config = dict(
    hidden_size=256,
    vocab_size=664,
    norm_eps=1e-05,
    parallel_block=False,
    init='normal',
    init_std_o=0.0,
    lr_head=0.00705,
    doc_mask=True,
    max_steps=5265,
)
Each number is 128 + 24 x the weight over its row's rms, rounded and kept within 0 to 255. Layers, rows and columns count from 0. Numbers have three digits each. The size before them is the row's rms in percent of the matrix's.

# q: layer 4 attention query, 256x256, rms 0.0496, rows 111-159, columns 192-255
# k: layer 4 attention key, 256x256, rms 0.0476, rows 111-159, columns 192-255
# v: layer 4 attention value, 256x256, rms 0.0423, rows 96-146, columns 192-255
# o: layer 4 attention output (transposed), 256x256, rms 0.0917, rows 96-146, columns 192-255
q111 106:140131114123102170154105151140149159123127126075138127155129101122092124095102131127101096127119155116139115141109146123144132108123142107125088161163142104115130119158150146136178123122107139
k111 112:086124125142105144089121119123148127136067126108142141187153129112130118118135116111134145125085155149125137134151087111133109151112127136079140134113122082128151169109153100140150140108167103
q112 103:130097139138118121093137155171159131103139107159149129114137135121159160147089134135101154142136107135119082172133097110083109123118094113146195072139108095106112108125156140154131146137138168
k112 097:165135119127128131112155092097037132123097122124151093138064108112118107131121146121085173102129115093202129165117119156149164140086123148142151184128108112121143115133151143091076142122113106
q113 105:150108142161129149156147110148119129117139123116123142121163128146124129111143139196098102167115139122122122114116120042106108118097124119134126114159092151076095134189113121161189141160110133
k113 097:159124124152112175131107108114138135140124112114130124169131116127126156131128148101142138145177121130137104133101106095113116097089146099132090081161110103083128101122145168177126116133117140
q114 090:131144151138131113087180138178122131141158125125157128132125124137086099127112133153118098076141106139132147068107116122091119161141147151099140152121113101107149121174141088174159139102105146
k114 100:174137168139143139172116158130138107147129150143113098110154138114100121139147146140092130153095110143124164141119148086122123096154150103148109085125122111120129159136170154114080133126110139
q115 103:115115128128110114188155119091131116144159152184140122159140114116121166104113108148133114123159156118120127107108090100144135087116122157127152097085092156115174117116110129129171148131144139
k115 106:125125165134149150152158143151099110130148106131141136131125065119136099091096133120107121101130141122100114153136124175156105136133165135129106147136133146177129175107121121130130148116163068
q116 106:104148114119177113139154137114153133054110113177161067138112125143149142159145131136135117115164153103084165134120117113145134124151129105136127094118108121088222167149169121148108104155115076
k116 100:121159098083138139085153149147132116125129158116177136102178151116111139124149150114171077121127133145100137112158135131135157155138110154148131100123126137148134132139149111124126170122122089
q117 094:098117145118099152123150103140127123132178132154138147164130068107066130130086107112127143105120145122132124104105121126141100091144156104133098146162098170156155161138138147137140106133157114
k117 095:114149147097091196144107095095110111157125142119080089084127175106122115132126122129142122115113126095149140145143127125116152126135148104135133162137118121151125156160096143150128127120172121
q118 102:181107168135153112110075105084117123157113146113117169141123160135144148141106136160128144099168144099164163120121130120133155090154110099095133055128128102098123125117105109160089105102125088
k118 109:125120128119136131107130187094126173083153152146134153120130092128108138125153109125171123125139127105148139097159152130116154122147094116136133112164157151131135131095171083137115156179092103
q119 091:128180132119144111121117116127096104112132126164105144075141126117132138136107082132118140125150101058121151130142161140125135131115123143160138101201151129144099097146130115151149140131155136
k119 095:154152109166116141095136138148124147128089158144157105161128136108091110121094137120137146093108128105069108125114174135162153123116099103148168156097083141084130128130155130058114102141116151
q120 100:123119118107137110117141075160130152178127121122159128100102131119117075152117140117112128110085118148142142153097123121140185114134130141114151134135128103122134153170117152153157091143104111
k120 104:159106117114146137119104131077114117118134157119097150131134170107113129129162131074129138155146143140094160133132096139123138159151144138156156154131114176116154147127142185159113125129159116
q121 098:105121107122127157112101117137143127134134136121103092123107117158138114148096126168124131118117134169163112097118118128126123126100123120117103135155106142129157126076174124163128106118115101
k121 102:093158131143114154126143099086122132163086174131124122166160113126059103120120094136125110116136144144103138153183175112151118151149144103137071074168129117117159150126116095119119129113066121
q122 103:078188108159125148120133142103167128100117087099132165132088175122129128159128146134123100108150113177096140178136169100141101121111133071135119133156125153174123152106120135082105104136120097
k122 103:148123151147125156103121137160140153136087131106138134137152107148087088131121156114148141057138127094179091105158134127168139147123121141105128139105101121179162120137108092120135110141122147
q123 103:138125143145134075135069082122132138153110095165122109116101165154128118129142154134143130129135119127129176160153132133069095117146135088131176096175131140101133139112191137158133162147160135
k123 107:106129139081151089097164093177142124139118187114151120184100124133115079131135135134148143131144137154110110120125146126143167110132126162149174167093132159087102080107125164092142125143127101
q124 102:132140093154150145125126123093136111089087107133084178131150110113155125118204137126138129114174121114170135201144151127114141116164087089146121198132129160128141136150132135153114127154126126
k124 102:119133102097160145153134157125114154127136141118127143095135153159098125097153113126140144084157134110129101094145159147134094114101101105119147134130126160134129085123130151168113119114160138
q125 094:121179161189101137107107115124100113138144123118139088120147133089163160122141123143149117076146163143137125128135099107145126118154093159117089136154139137158144138170117138150122116124107127
k125 096:156142089161105146139132109088147127103102130159119138150149129139133099135114140101117096173148092112117139094156123179142147195103168134152124094106093126163177172133144135146188127152115100
q126 095:152164130111071113121162112159167113142134111160145049112112143133129117137174094129104091113142120123123141149121141104126114100140116119103132170111152166131134133105111095076178111183127134
k126 090:119135150115180107169078153138139105154117098140111145119148122108122154123093122120123118201124115151130087101107158109171123163150084106168103061106099164139133106150167112113146164114135123
q127 097:158161154098092115117107132124128104147114168144090108097197159134128131164133134123104128120096111086169129146153139082127176116156111101168090102108138129117147115084111123172150173167089168
k127 097:143140124150139103087101202121074158097131138134164115147124109116134163167133135113134098172183116130094145100131151118139138117116145132114122078107128095094079142135129133122127143096106166
v96 093:118174106149144112112099083092143095140100122154111123121115103135123143153159095100103096164146096126138143161117113118103117130166130112126131135162081153102159085145113128123109139156096133
o96 081:089075137130130143113142153106128147108138169137121180131143195079091128131151146105117154117117108144136131117159151145113123112091115107115150131110138102154121144080110156122123137111138112
v97 091:105166133131121140126121180142061146136123137101157121128104107095167152113159158098134164128120110108157109137182090105154072107148121161134148154106130130142146173120070106090097123124092069
o97 085:163121102115138094132124096127132130109085136138140127127139115123150150141114089107197107152180110148140139127106181089108128136114132149134085117096144114135130064104158121146159144122170142
v98 088:106135119095157111135140097109154176196150130117136127086100183152141126102131125084128132150107125133103163101159130136096119122123140164107130137126076104123111105124151141150135116093143098
o98 079:151124142166103148125124159118132153095110093133128156136100139139108122099106087156127116128121167118131113131148114155143134120127100115128124117116148147117102187138098095163117147132128141
v99 095:126114122151142139192097126157101098173145073148145138104137124163129089119136117133144110155126137096141134129144088143123155139134156124149106163119187126166113129134125137139140139080102155
o99 082:109090111125124085145146079121214131101114164088091110163114109099147128118149123099127138124117132153134130166143161114134116126131140178128145106171114176132131145170109123157106145129135162
v100 093:121102149171104144113111121162106115127134122136140113100104146074138109132125090152143107105134098122139108095126132131135131105149093151124077076155140163146115126129131134136127136110141125
o100 081:099125151126163135134106139111140123112134147122104138070131173139147093101161152117141117178144182147132134135108160130155107190117132134131144197097106105127146112122124089128122090136117153
v101 092:111174129167119153117111139155139143179120105113128167087104148145094087159122109096146097095130105129098119125120097121189136134126112133087110178091150149145130108079138122141109146138181046
o101 084:154091127098173103102122103112135115126133207119160113110126117127139167092157096173114126150122175121157121118157165130106108157147155130130164147161137148087125187118102158098122112109113176
v102 096:126091139137137148118154121145117101118123111153166130107079121149112146145127139100144102080129186102097126101127162113197147138128129120088155142146117139159135162120103127138146140158098142
o102 087:119172109126096091149157145161129154152138138120115096138176146111132121099154121119138130158138114084097131163135084143124144093166077112154145092110143088099107092136110115129158128116143168
v103 097:166154148136148127130196159090129124140127129149149109127135137126118133122110136109148161153113101144106138153141112113161115122091115155144110141150099148105162152148055138109113091086123116
o103 090:136112136122134159118156075108144110101157101149104162138144129133116122143115154102110136094114141125143108089108179163100149140112188122129175089095117131123080138146157114099104172184123093
v104 093:111111137118098125122159095120127102129148097096105112130133132092087100145120116098179145134147113134125156113100134100167137085131123140116122156125132150114127105122108094128150132141151160
o104 090:157141131124129130150088135158116077097126150169128141170142140161157143147151143128106133105115118136133118126116133117124151130155120094130129125101107086119132148114117132117141127105102140
v105 095:072085124134192147131170092137113147095143098154170100109123136136131088138143170131126137140107094134109131125119132153120101156147119140114120088130136158121151125164132144154143115145114140
o105 087:113121138120069147141098128127169130139128171113144163147138113103137158167092117104098131133162141128099110150149150132108146107114105130137086162112169105130105093103118127150109126120137121
v106 092:100148106163131112109111169129086111103116118130134121139120093129088117136169172148181189124142084092115153153131148110138103121097114118106105110105103139177141114082112141132081171145150155
o106 088:178086162053131138112137086140134103137105135110130140124161137086173121134094109129100109148140150160140138129129125107126140153155146154093168132133139078136075156109122107121131105124127088
v107 090:143118153146096148118146106148161118154133120098140095123148108144123120126111138085156084110092128169190124140155122144142072102155146170147112131152120086088133120110175080119144137156139131
o107 084:133134145098110101126101171147056134141147109143139100122152139153127127140151113153127159158134137145121110151146146125127151143158145120117125136088186128137119128137165149144097106103134134
v108 086:143096143139146128118152137151175154155077142151183116163117140148128112128122131124095102175113151133111089139115117088142113148138123152123121127115116158114120159116155152132122105145135134
o108 082:126185167112109152102129132116138115147163119134099146131157057161120157113094116087110145094114142129143122102177124178105121117119114143127167111124184087164083126148184088102146139119131118
v109 101:164128116087111128146148172090117140131118185085100119150118140109174139122139192130128083163138136147141142125088108166119115131122109159104132132101119131160091114116115125130116100121129144
o109 093:075125163160128141132136124145129104107165098127159150122125102131100128199110087192120168123116140138088133118172154098154131158124112065148150102104135133124165135135116116127156172108117094
v110 093:175130149120124136160135093184122105117095091126167100137099127159111153158102153157109156134137142115136101140137151142092127080121165104161131110141085157111141111143131160141139127124117088
o110 089:155172140125111114134124115104170141127144163134110153117169102109128109083173096089140089149112071153155150132158149174115105148121162120143153126149162101122126136100149128156132120126144162
v111 098:121138114121086112145121153122155137148128124146140111135141133121100122133154124158104088155147127125129203159132152136081114092121112120184109151118153148127155134094114125142103156112128072
o111 096:144141126161153120103149121142132162109120152070123081136077123150191139135122141120155148115140134103146077129127097121162106123121118177117116132123083117126100122142141108060153129153075165
v112 083:121111112126124144143085115138142094176140166115100127133141099150185132130106134086157103124120127138126122122113086152146110142182145135125133077133121139117120134119098179087126114119112097
o112 073:097118164135105138144184165147093144128145130124155130151138184102113111125151100144145138117133141140132146139104129145101138122107092069132108173135123121164153133143158119130137126100134145
v113 085:138147095101086131131145119152119156081121122147136137168145118127168114140149165118137095075135112089148138095098138204136102153099102153129119096126129151109164119111115117129129115147161185
o113 075:093128136105133116104110166150111118142093167123146088123091103155135076139098118163110134109141151085128102123161136095132086135127160122112177137135145121121123146149135112116089120144136082
v114 090:128056105086133092171125144082125116160125115135123111108107158139141122136125175158119153082149146122093184133116140146129159147149151113082128168139135112154111131128130131116143103137154130
o114 084:128182120099120152116117095177110108101132140121144150153115120149124096127129120113115089135118076101167081169129116102148139129134125156156125134156154119076145115106117078138056130128109145
v115 092:115159169145130109133124123132129181160109113131157143161128144145170126128094164103105111110084114130141086082141170135154159128142134141125105082111147106111121124119121132131119107145114156
o115 078:128121086138117135103116179155146102104131117148130126134120089117098137116101101140143162105151128164130139151095096105099114102150114123155145141138109143110121148144143117139147124141138102
v116 098:141111149114125122149122128129183088110139135117134155151125114103117102156153149110117124131103134144146172143137153140119132146149124184115115125162122119132158175145116130069128126137124159
o116 087:133133156135139153131102098123125109089172172130132055145122178094129138103116092167123155149144123086133096138136115109156138123118151088138151144080110098124060129109123133146107084057123156
v117 091:121131117127166120104127078106153108160168092116159126119132111099139130099187109151125127124148163114129089104121163146134172151132158139165150112122122117155140129142119128133082131125102124
o117 089:105155138113071155163120152163085123138122129144104142132109166135114112148061170119084123111160085145115138148112119086108125076099148145125105104177091119154086125130110138141161096128101138
v118 085:108145155129154136108118135148111119188100113131132116127126133138171151099111112118132134132126107170145148093094170162143110080128044129160109132134128158127135086150132089125097105084117150
o118 079:118173110133109123118086124105159139115120121137140155113136114146124138136128148110109133134157088113120101167136150125156124106094175141118088157144143116120105089131141180133109152150153132
v119 099:075170130086095106151141169119145179136092130103170079149125139182162140136162130093154129140146136132135102124127121098114093129129158122144111114137147128165127100123133107113143125093116104
o119 087:132095154122141124093112114157123127132146135162125121122129083135092118151110129086098114143086111098109131100163129116112103158161129128139149127112148110086066147133148145163132093136139156
v120 102:147130126079108138161172149117156116138090098120109173086073154129110092115130103130132093114098142140126138127167094135127149126132150117155101167160157114109138098119112116143183125146101101
o120 083:113149138190129146161123097106147138149096117106149148138171140147123123156147138142122131121121147129102128166116130139118125165137132125107118122141118144090172182140137109107077122144151158
v121 092:114151112167120115148162086101116162151119170136126090131138138111104131099156107144143149163095093143127097102171131126124153094176101138089131106120107122096146105129124132126145111138123088
o121 078:149110154112120160087128133128101127155121105135135129091167104160121141133099128118138132124142187141147119104067112183128094160096134103140116133099166138152108143130129124110148116188127091
v122 096:108119128109100114139121112155167073156143126137065136133120095133087121112138161122102118136161147096098125155139134103147129142137093130096127183154169125113084129103130105110120132185101126
o122 085:132128126097101133169137122109114141124094119150098119091145151153163128166132088119143111126129164112173136129118095134135109111113104134113115130084130129148127097147089115179146097088128145
v123 093:157149138151152127126095066151142141142141119148159127163134104089132130135065124097172154152110089151126145112152147130131156130138151164145141140108129119104155117155109166157121114134119109
o123 083:135192101165106131122144149115119127102095173096116152112134146179146132104145132163097116122132115130158081117077151124102145106130107133145126097134125111202122132126101109110141131150148132
v124 090:145122170132117099146160099137129124121147124153146082126156121099161164148076156140123172109120093152138162136098148093131113087121143136101126187135105123127116129132103152096098100112162105
o124 083:116118112138106111153111143150115164110154124120110116146113175126116075117162136133161102145149136152120114107111103145089140116142088115160144091101110144122119098142119099127130118159108144
v125 094:122145134116149157110146105175110120091113144102156088161122121167106132144136123109113118101085154140114150120122145151135106123100152131171109133113119130111177151104099139125122145114129150
o125 090:144134143134155120108110109101155140173132146151114155060132126119113155160106091101154129118175077122150140158141130141110133130148151170120153096120160142137104137112125113164081114126161146
v126 082:062128134107136114112152088131136110105083109172129124131060098132103157147085135155128129142166130163129139149089128104145122124154136134117101174129115147106147166155174144110150117134104140
o126 068:152164106116122141150105144123149139128159084108138099107185117100137092136155125092114098152124187114104134119147153114098144096110129127099166105128134117142065104096090099135096099131119122
v127 092:103108150127127093134136146148133098124107165143125108178116090132109112128123168083159127145122128139112054123150135066134128134112116163130125132122153129082138139079132134098130195119116105
o127 086:144132166155148124133160115130130145120142149081139138073130132131098168135116095186126159104084157083122148121105097166104137102108138116131192120158130129104143136107107170146154139108108121
q128 086:108127101116102154132156141118136097161106129087100156139139127073111100146129116080106160132100149109180109122136109162128126136141137103150159144120162123152167142126150145172129138117100177
k128 090:087128112132124147111139113101105138137132122139120130131117096158171143103154106150155083113166096137098130109120089118111096120106126120153127158123099146155120149105137108141152164135079121
q129 089:128099131120147150129098137160141158159092120140132098134124143133145143119102162132143156128165141149098141117127074079146144101119105131127111126118125147143121082141118131115176080170100094
k129 092:110162116124132091139144137125150100123141156133101155152141146121103125149098097106136130157132119078109171093114155140144114166075170153119135159155138173137171154120098183103164119075121164
q130 090:132139154120104143092124189133108125129088127113144128103114141138141140096136147102169098118099124109124103129102091130089101102113109142156182147107146114082108104088141144140124123151133162
k130 091:170077150140100172136143124125119145127142134134125138129160102156101131152137135154132083089167138160132078147134105100168136151124130148142099138113150135110136125165096148122112121121141106
q131 089:107145184165132138154096076167133150170164121112173128175093126123138143127126081118128123121154086169149080133127133140112095132066175152151124129113116124142142135111175096108150045154110097
k131 095:132130113114154140074133162059070154139093119168109110125141121119142078134129120131155163113174152115085143138142135103101144135153147108131114124136138118148107132149122107160114157108113134
q132 085:128072147111115133120119132142113125086065104183173176093091112126171122079118149161162151160108149192119157133110110132161088121158100099119146191135141123173137143133103112094112109113190155
k132 092:122151108163138092123082137142148114132172100129136097090158083139095134157141117129118158141157142099167131095145094102109118141069111100137126116118126131092156117134147159157126126098081107
q133 090:147072148121114105110152161101130134094134118177105159127153095085120111111098129138127132160115118111119164114137121148122147120140129156130113154120134121118117137111163089170121121118129142
k133 084:132146132140110119139134119102168132122147132091122135166109148145139190161108091143164112109139117160125108117111136131109146141107121098139121161150091132081093143198114164113133176096112085
q134 088:092094131140117155139177174156109113141121145139120149111169152121125181143105105171147149143109145149146156108112134101090117102143134118102138180102137149153148135131137135107142101122153145
k134 087:128182108167148094136122122105109102091166111106166130097120150125114137122090109121123132163143136160118145132113172161107142107161121156116135096141131155154124115154130168123147124124146166
q135 087:164117141112102121116136144124140118126158202151111113135098133149138168096110133114104103154097121107094139126129110105141116131158138131078125118134110115149142146113085145130114119119173168
k135 095:097165073133111137104114166121135116094120151070148144104148094106093118104125161151102154118112152127108124062131130136126155137105101132115090146075070098103141123125129099089119115125164107
q136 090:117133153137111114151129142116136140137132112148129154128166115130179135116159129178111127153176086112127120150127114090119167154134134101145142096139114149125103137135085104151125123118141136
k136 087:123104094134121136098167109149176124131120211141142177118095114158146136181135098118142108147152131110067155123137135169080120148134102116112147127113118167112124122165161116072159083140142123
q137 092:150080119127089123135147117169114098125157112144145106154128069138085122122112114117172098106127102118145085097139133157144172106129154095133110154115116144117106117139138170104147091155118110
k137 089:121122122140132129137132120105146149086121126098127130088135107161126096100151128129079127110123153141129137140148085140137109129139137165136136087103118170116093083128116114146117172102193149
q138 094:145144133092110146158079152151135136152131165076133135169106120139135129121093083137121096140155139102138112119118085123149110120113099142133121098118156130107134134126116160133075113142117130
k138 086:111124111128142141101132132130123101126117138126132107133102136124129074141122129138131129099115111111141128112138116178174124134140108101172132128180119175139126107146101124102089130138122095
q139 090:088101127168134115156123145091098122103132121170097137104153135181135152160169096103098139158083112124144116122151124169123085135206082099129090102135151114133117121103116128119122159132104126
k139 095:170118173133141133071113079134148151112165105123109104130143143116187142070148164136131103110118095130112132128137090111122109066103150144116138085138119131135143131138117147125130099109085121
q140 093:148173112113067130168092073114130115138149148114129108164106121135119155142050153102101189179125074132125148118119107137147126132093092115125113124118129148126126113119136123152129128133142138
k140 095:131144091162132123127088144156104153139088121125130136093107111143114117133156153158128091117176160141148144125136133118076145112182147133107081112117082106139117129168146085151125118171134126
q141 090:105113153127123108096112115160163089158139128140119216136104126141104124145100101158119100096110150109115158097138110137125113068117152154147160118132079091129154106104075108168159142143125155
k141 092:163183128145066143136134100154137121111115116131097123108129157142150133152112121139123124115107148112121100135119133150166154186162111117134113115101094148153131131116140129130129129145116092
q142 088:141100096122171101138103095099116112158154087079124131121149133102133127155112109161122101158175140094113132129108151124128131137132146136089137138097152103123176148175129132135151146120091149
k142 092:127131152123163095120146070109100123119071110160112131146112122119161085098128156135123117138120156160128138120124087105069097106141160155099150118187086136130150131100132128088142102124094144
q143 090:169148096131085155106137148113133168140117119084116139110151148127114140138200175140154144135131100145130120167135139103092114115103174183106131147140156117126096147105116121156133140106129118
k143 088:109084134135164108125088123121158116083153171177137145143113152136106140144133114133136113105161164187142157154095135111128138113128137114146146093142081078110161107143124136167181127090148147
q144 087:100137099094085102113169132117118115148127127119100160095119127105109113135138096204120126136139162155074123146103102125090103128068112077134158152116146138110140105154098144151140152112114124
k144 090:106148138117141136110114140119107188134120090174131152121147129128081145145133156119127101139137120107132125105180178166140110138117137112083202137157110106123187123107109126123108141113145136
q145 091:117129135105138129130134136115124092111105096151164142166118113058156180152128131128159154137142125125118108117124119111167163101119122129103133137144113111052144118116121164115081152150136100
k145 091:144163138163078106129129123079146120135166127157148128136119128176161102141126090154126130144093157146129092136127133145142160135103153160167111108156124077163117119110134105090145134117132136
q146 092:088126098143134105117127095126116143139148138086099174087082117070157146106113138143153099123127080146142150143147098179142080157137112151130123109082154118136072114153170171122160139159130080
k146 093:160184145147173157080101125158142145132106093151114110151104128156160126111105126082127160137108076128154126135113143120151100102113143112145140101195094093117121190118127134119104088128152170
q147 082:185150140119109142169175130139080107146125128111121114151149098056141114091118103117121126138144111142116137151134091192095109132109132208146101137154148142111123128115107095098087125143089133
k147 086:104089131133123150151149125171122176104153142144112126124109161108121174120160103131115109137134095097103120139149126146156089105150202137129087141117124121140139116158149109134147086108132134
q148 091:136126136119139083114100105116098126095134119136119121134158159119113126148170161113164150138108137131120097131144102144118150141154126124158102162122151157156144119126133154118153118140138111
k148 083:127159098133135155154143131116100157106120166113150160124111108134113142112105115131125104128105095121166176141140110103129185137087125131119164148097119166162123089124138101132103130145113145
q149 095:068111125139129092125094136185150108096100138142094141171114145152164145147098131161154092107136092166135096106128115119157143126117145098075111107130153087128132120111089079110175127108154129
k149 089:136140165123128127115139130080059142114178133124125107110159154151148147103161148149107134124169115140147131134115137139106139152145093121155118117134142147138157104145120115127129109140130124
q150 083:138113159134140150110155122133132144150143156171137126124123132147142149142149107094123133156061160088146082106146128127124107156105122106139160149116128168152087110111112117114138133074115216
k150 084:109169134132120139116154114101113143171126154165084120101127151101146115106137119122133116121164120148138108170128138131107088131104163117147143113124143141167120132183134113136178144143130137
q151 086:180111143150102117113131159082105130126140133160148105152122125103156139124196133144173111090150159110092137176159088141143147106100103143111106100149107124152121135133113122129116106132084139
k151 087:092164138140137091120127133150111109120142152142151135121083131105128134140135147105122139125121109092124158103107178088159113124122094123137068104128137132122103117104129166146160116097128138
q152 082:106143143119119103166113110092128092127130134114142126150103149169145134098172162168123169154129130116119147126160144078142167133157141157109133120151093068141110131148112114144112152128118108
k152 083:128116125134135116138121131152094101117128125144108155122102108079122111112100123124110078145150084117128120146122124111153132109116104140139159141131143164100117128126143116049120172138110139
q153 093:101085139088143133150164151095143160118162134142104086117142121134123103127124134135124140144122124102151161114104119136118137138111174139141160102138131100132173111114104195083149079107138163
k153 092:144149123135127116100165131142105165127100087070132138109147141169133106098156142162153139144114086156127116123125110123107132110120103141100147148100136162093123150138148124094133129140147131
q154 097:143138103153157144116178194161135142112073151154105132152124159126134162081110107144157149151067131132104125142133146151115141087126117135109118118133135138114148100117125132099110119160108142
k154 094:112139124104067151196139125105090143133185082069094145103113104136166114162107157146114122099117148150118111125088147123136110141114154141098082144130124138165122124150128092150166149087110107
q155 088:133150099174153154144164191124117140111151120111133123130134126135078076116116111108140160144089106116107144106116147149106131121123138111086175118145121065098157162154131118150145159172120089
k155 091:121085133105085127090134123129130107128073117160092143119136124100162163097160132127117125138191129142181132105153088142134106155115109099101128110069112126163158112112087149113176158103106150
q156 093:117124141129123180132132144143116141166161107079149131141117159144156106153151133122186140155138145102180117118159099084114097094130112149106144118130080093129091162139128154106108127169123122
k156 082:119117160132092097129131111174101143122121078138112124137152139078117127105161179149120131146109145174098100149137143105130119139134133137100126110146119153132080113111119127101123119128129133
q157 096:152110128139102086114110098116161158090157157138165158088114105092117128096101129099148145132157120129097145083132164171172136116100108139127104118132166144133123119096126134100136151102123122
k157 093:102097168169123121130162121137115131161108112118082136123203166083142143135119083181103150146096104142137086089159139130140113119112122108126143140124106129124139138127114099115080114104128168
q158 091:089131108121115094121166137112083107131137128153086130133105106113126136126130144160125104111064066087108150185146113123157131153111145132100128117137121112169143143112127145116154110153132099
k158 093:152094134130129117154128167110116101093114066141117119127106125132124133138122137191164097152111119142085162114174110089145125118128126092134120165119120102113112141107120112096130090124121122
q159 096:136100095120169128158151172136110114109071108119139133165125108105103145179151140116154177128111115101166115123112139160125106128072151122120123122093107125178110153109127126142117128102145126
k159 092:158110135118098127096103149116145158158132137138132117163081166157121143112148111134079122117093118144096143154128117112101091117127139088164100116144179118068124156127117134127105136143085162
v128 099:093108120092152133096190185153110109110074093118073153103106145158123146130094174129113095100175107165129125139118128165128125086131105118115109106139129147103142134166124119088131108143121134
o128 099:113131132150113143160108103147130127137135131181140122137113125076141151147149093103119106138124161131100154146114141106097109173124161143159143117163147108133116137128138142132112114141120082
v129 097:102111119097125113143126089122142131123134117183145165157081148170114120148134128094169140161124096097134102087121132154099132127135141146090118148106112161108084135137131096139136142149149113
o129 096:138104095152117174108112136151099132146120130096142104134176087074135138139102127132082102102123123133108118150125121120143154102141085110158124145127137101087194129089103133117146121115123130
v130 104:159094154132118115119138120101141156113125134148153072090070130145114134155146105106149097143141124093085106120146162144122140148142162176161174130142112152068138169128153143137136109097123098
o130 110:078113108115107153143123163139098107134136157078095173154166118102133136094100153094076156119167153143128132145099115139138113118137112078110095128146177096133106090139124073135145121129172115
v131 099:139104165148152130105177134123100166131127161137129113117117067120130135084138146131160110129114091116169114122128134106084095108124136163116111137117137109126122148144148184185116112111140132
o131 103:130140080113130122177106102102146089084158121135114122120162169121120111195137110124089145164136138147080153105084154132133169136153098132138141124117133140166134109099122102096103132164138116
v132 104:144168120123144169162123146108123168132113145119125149132091143151149151079129117130119138114118116149138152067122131131140102141196155119097129123159123114160125175152121090135123144142158107
o132 104:103116169129138078134064104121152078146156128138117110141136132109114101181128172127164126112132133135105102161146128109138150085086120133159132105129142130107116072139102138151115107130113119
v133 098:117137127127151148123096119157141133192112151119118125166092168140157144176139109125104153146131128131107146113088153117094102113141116163110182155089156137127142149128156169111137158156110059
o133 098:089158082119113123145118145100112152070135123116146136082142111115119141079134157192157084132104119106088138162156136147147159175079125100152122147167106109116162126152125109146121112118159128
v134 095:121106115136107145131166118132130110168114148128116123136136094146109130119103123093145075095130167160141111106105119128099092127145140114085134143124154148151106106107147186121137151164126134
o134 098:117125174127147090110117122144139134094113095157126164129112118130124078149090144154140122119129094125128092127135128120154140140119082121197151115118142141124117151077109083101079122063134124
v135 100:118134099107144138136131121128141088144108139119089124146127184122148140120093101128116155152134092148108127105113121144093167111135140129142154100147139112090084157098144124134123120113104144
o135 103:125112158147135128131164155127111163138152121125101126130165096092124096139161120102138094138094148096106129138157122139131102152118131120075098163097154096158178137137120153124110097143172090
v136 096:141109099101155158138154081128122097194148113092123122106126134093103079150128114158120128160092140149106133174111090091114112111115124126166115149130171132104125140147154138103085161104129119
o136 098:138156169127100115127167152164125178081124147131110120131115135159186147092122110093132116117141161106129129120149138165161089167150131111134121128151094109160152109113133117149156085116142123
v137 101:113117160094141104143105113161095108106120106123131150115155127128148154099137162129153168189126190149152138128150105065127108163114147146145121142136100092119130081085138187112154160078143171
o137 097:151125122170128150111170112137139108137149138114149129164144090151115077157120107129109132128131095129126118135134143170091153107157114117136113122128152141157097150132108123151126123134110104
v138 097:145155116130100127124143121108135128159130116096132079161128152123120139135133096097103143168121134114095135097120117093152104100136140129133116149149134122102109133156131137145162112135169128
o138 095:148117124096145136066102094097126148126134134140090158105115138164110117108134134149124136119134106121168097172149136127128117182115117128160107107128122152150124165148136122156115143134109105
v139 100:134165135126122117112106101146112128120095174089116129169126085136124134160153141104149106106125110198127125151114131140147114084139184112135130094119091112141147134125134168098179106164132147
o139 105:092102135160118134158178140097148133147158098153138146128141116120139137127133133119130160140097111068118140151181152154131086143159103144158135129140197183143124155154110140150091145082120065
v140 090:120124140195144162117136142132156135128101128141170107133125110144152159157103143144121138137109144121094082089149145118109123072136115138086135148131154111116112100172116126117142142131103112
o140 092:121136166098102109149135110077113169113161080102128175118130136107115114120148140140141099148155152146145166132091106125141124133115116106150170099085108129113150125100139156166116103120136143
v141 106:115136126119088111136132100139122131153128140144135081130118092133123149149090172142111141093132141143073114125133167106162159167155140117160143130118168149098148136090120150158108124141111157
o141 108:138074081133132130170174134153087143106126092099109151115134127178127105072146092137150124162101110099160132149160090147094130103081129119121117159140093149139125152136106115098143151130145111
v142 099:155110115132102183122159144116129112107103111125140140120100121129144093104140176151126139082125136141115084170103151124131114141113118090147103144132152174177129159122153164141145114151164131
o142 101:099116127148161129119084106079084129105153164123122132170162117111150174135139134105143105136120130134103148093122130113113126124161138143128130104113101105127097076142123082132166141118112112
v143 095:151129170180133100145121150142135085138125144143138085081136127086119138118115129106114104074160111119121094118125137134153128159114125125174158146168131141124106088129079142089092122103128135
o143 094:139116111077150116123153099150123159149124138135090102158092148138153128174139138111121144174107117116099159121111168112101108052125118126064122128121129133133155160141157113132102099133139166
v144 097:134141125134108081096121121155130095116142123160137116130135125134117123135085130108134139104155091149084110107094165164134135139157103180128155117124132121180170117095100104158117151139137129
o144 092:117127125133124137159138154088134145134141150094147114102100125098138108100134139112098136125086109118176144104123120116110095107102112105129164151131092130149080145116113129092151124105158155
v145 098:136129117146146110170131126116172158124149178098114121137152124121131100135112126080119085139100096129130067181171101155092144117115153123108127107125182079117140133114172160099124105160157119
o145 097:085125136127148126138149153139135120134132102148143132127124092132122183162179118174092190107100169137129161076095126130151091165148071140102141105109074107166111128145122120121119168071119145
v146 099:205094134107116124102086124132100148126162148123112136097131113097088134103146169140148158121118138125085110144121122152170065108136060096077112123106103141147152141123110100149156126124148137
o146 101:044158115103135126159100140103128092183134136107141143141154074177123132134090132118139096140132099163145138138128140116114209100128156151120138111123171132101114091123126122112126126140085099